config.toml
n_head = 6
n_kv_head = 6
rope_base = 1020.0
init_std_o = 0.0
lr_head = 0.00445
decay_fraction = 1.0
Each number is 128 + 32 x the weight over its row's rms, rounded and kept within 0 to 255. Layers, rows and columns count from 0. Numbers have three digits each. The size before them is the row's rms in percent of the matrix's.

# layer 2 MLP up, 2048x768, rms 0.0654, rows 208-236, columns 96-191
100:098134151093084115105150095081102138098115153101183156106162167072151127104127146083162131112120114064165155088114138132106159148107085135164087170137196161120183163173159110051088108184077104110088152035196167104096092122162137127121110201119097121063129095146081210171116114114164157170
101:095076106105095032080174137134171160132087186136122148099142117067147150134108079125115073108113112093118105123156148135161138124071142083131086076190086166144161130104169112127149139092077083114151152131102147172129153093128128142135111090133134136123140157199092151160111136080153090125
102:117189120180095160170146159148146160101108144178118119119057113087146076142148163105138104135115093147133058082145078185110156111152095134232109124119118126070163120161104203123176068177092135101155137219070096154151094133128125156164114117152174134131089116087141180153127083096065146107
103:123146118087162135123154129153091157152138165142147138191143123144195112150115151146097100132118106115166092140111103138102069207181121163150122149164133099099127172141132155134204131136090114145090141098122178107099192057162137131117133147133189155138158109080094115095123121113119131124
098:102118155174075109094154102148140113078146124180111089141107132076156152103211129178094110065157091118084152129083168141113066108132090100154155088141120180081137096111176142118121103126120155089159114087121085148120114115170127115138137158140139120144111184206064182071066112090127144147
090:101103139195144105084092080158103045143115174125142085120098096102158074096120112150155114153130089097090141143086091071143158150101093103157135122103108126094144074132125117099151097155110138139198114125143137112138117153152090124160161118108092161113115092118152157099150120150126156161
105:136161107138124136127092141194145092125084073113126144059081104143103084128115202073157133098155068131183183142076151060195098116165097196122096192137108173125110064080158157091142128095077106096113161110140132180068132120131134105139151072123148099091145146159113134154124148138108160142
093:100127079159147183104171113068184099100119125152145096080136142118184175100134066159129131094140095196144141191124092127083118103159203126078173082145137177172079110099127112164050159163140196121115148099123126130096129122115077102154095093100128094149137151107078124104117096110149124121
102:169150148189069079115128158151074116100190157137055117160125120132125095133169172139169121140083152101177080093128117122094091119149089114105121096169129184120169103086182117132161124124107109133068068100127107143086166161106107140135124137170121116161113188116158122139096133079152114112
103:129182126131101082136116082141124146119111125138215155103114109142159109172088121172139105124109128112149091164138146119112097139125184127086066156143136179123143167162137094160180103125164067142077113112122150106189099157135125167135125115119087146101151084122156109164204100154079162077
101:147106146123083182127127175162088121146114092168147144079034093130132157145139110112084145116109091150155159155123103134148167097106113106098120186121114109140095141169101130177125060125154111185135164094185149116144141128147145144153080106144152184180143050129104047131117063166145134148
087:132131152086117116127120131120127099081124136149142144135109118190180129191092104123108110102109109141161072165125109158180166164130170132189123126082167143090184137096191135153159190149156062171138095102103130132085155105055136160164089082147148129108105100100108194158122058149159148117
099:078131147120100134133131135197130153137036150127156092096103135071141200172127134164122157152157116100115175086147102098139124135119099141121102206212172120174160118150133078147154126113135079128207133133138131137159102104094203077079107093104172135098099098135106121093049119058075150138
104:166109192157173161160091103170109109141092083088103092129088063150152123128151085093057166134134166117155068171104098116060137123062100130128171160160102108128105089067132073174162138155136162122133135134120112145202156157144119164190153125193122216118172148207133169146120166066100128099
100:076129146163087085109162140099109070108074156118162123143111115157071114115102120113060145104166110107131091131118123074156130173105141123176151143155116166164133147076115163125079148107153116144096119153144087174145160115193112132141106142160108132131084119104094147153088144029144118151
101:107112168067125151146155084107107110107155139129148173142155148071165148122122174053104139109129143147166129206212151113085124192094124114100070091145099137162126094125141136096141083150085112068124177162133123139100114171101169133156105111118126128120141123104155075116092115087128125093
100:139136100093200161168113099086116090157178085150177119145107102131113145120116124117090116150061215106135125091141104115156178120127086135085122119099103122103109121077139148150162128110120172080112127113208103134087138144113190109181085165152112174121197169120101177111184109102148132157
105:161101123172124083152102143125172099116136114068056098112116149109077095152115166147153156146184142105102158118147075154143169135127159105128135068152120154116132074125161132118124144090144151116125131209179139171085189147159138154123151078150153155163138131086134082076152187155149089089
101:109177112135116197136155185177104096122097097085092153089143121186147136100162110119147186125150050092124129150120105112177184081104162167132069146125134136110171152143122114096165128184127116209124153159134172123165133082112122119171156170180121126093097134175129145150123070128136094159
100:102128098057138168129150083133109128080124167172107177150164140125100200088066129143137167154104071122107132085146126113109140108170094139107128140108136106147172146101189127138111166131088128145090088158137070135127140089116120125167095107132122097165105109160160126074147112105089173141
100:057158152093091095195094144103146084149128151120149113072123188152082066105176103137153120160119137175139153169111137199130055141111102105153094151106078096127170155143089141072103148090105113130107195132139134151073133153129187107136151111123146108149126120119081068197156143085161173137
100:139067160156095123124114107179146195145184136088146146144106117175105099094144149149108091161096194146121108085093134111164138148151110123097130069172115139112098074100140188081157187175127101095136155135157130125087127123138110089089122074145129158092120192108195136152154170128158162049
102:123080124112205112172157104152174101089067086133105094161106106156156162128153138168123129090133097137102162135097102114136095129128074170115122102077105149096136136073121084180163098116104140153094138136078110110183157135157120149098107151151102122128107191129104130127059154138134135189
096:139115161139119108132086191216101133086149114156137145119109080154134112144079119142133111137122134155099114162099112133123155189094130110100192148126117154162092119153164145136168071099102119172106159063165087180079147136150141108149147176089149162123160152122107122112078120132158113146
101:135119113135170122096172159093038135106113067089125143166104105083126134163128150118159102121131149111106143130125106124115116069133124167102139164096116096133169110148131145201127168146145135097154166156126092117090124118076165165103082100130088102133144185089108144153114138118105086101
099:167165084184132144124126099079067138107096107139140142094166148163152098122197130092085064137089139167186120124112084087118089191134099090108080153142107172127154162135135133134134131119123179171089124136112153148107191129154159148167130103102138127134092164164138158113104122209136086101
101:146156117092193215110124117105101109090113192120103079116130206131102148115131135132095132125194149184112104145086148131117139134167121150111160153133116101133114077148183076139167106066127220137114108112120146167149105135101109077174086162157084154141165110104096184135130166140085156088
102:113123157127096122189134115069151155095060169073122175077121143171144116100141133119089125142115174139153095205153139069163117209151148151154160106110178152150114146105106109116142179118135121111074147105119104162105164160103086181114122111106115126101136156055158137141081126145094176141
103:151113113122187060077103196194076111135123139126080155209176057146091124153079153117159146167146121114098101161091116149120128137041093131146107085114138205136112121118114163120170170095147077166113133136087110136120148121187108149126111138148117147148075077147116092151071144173156138037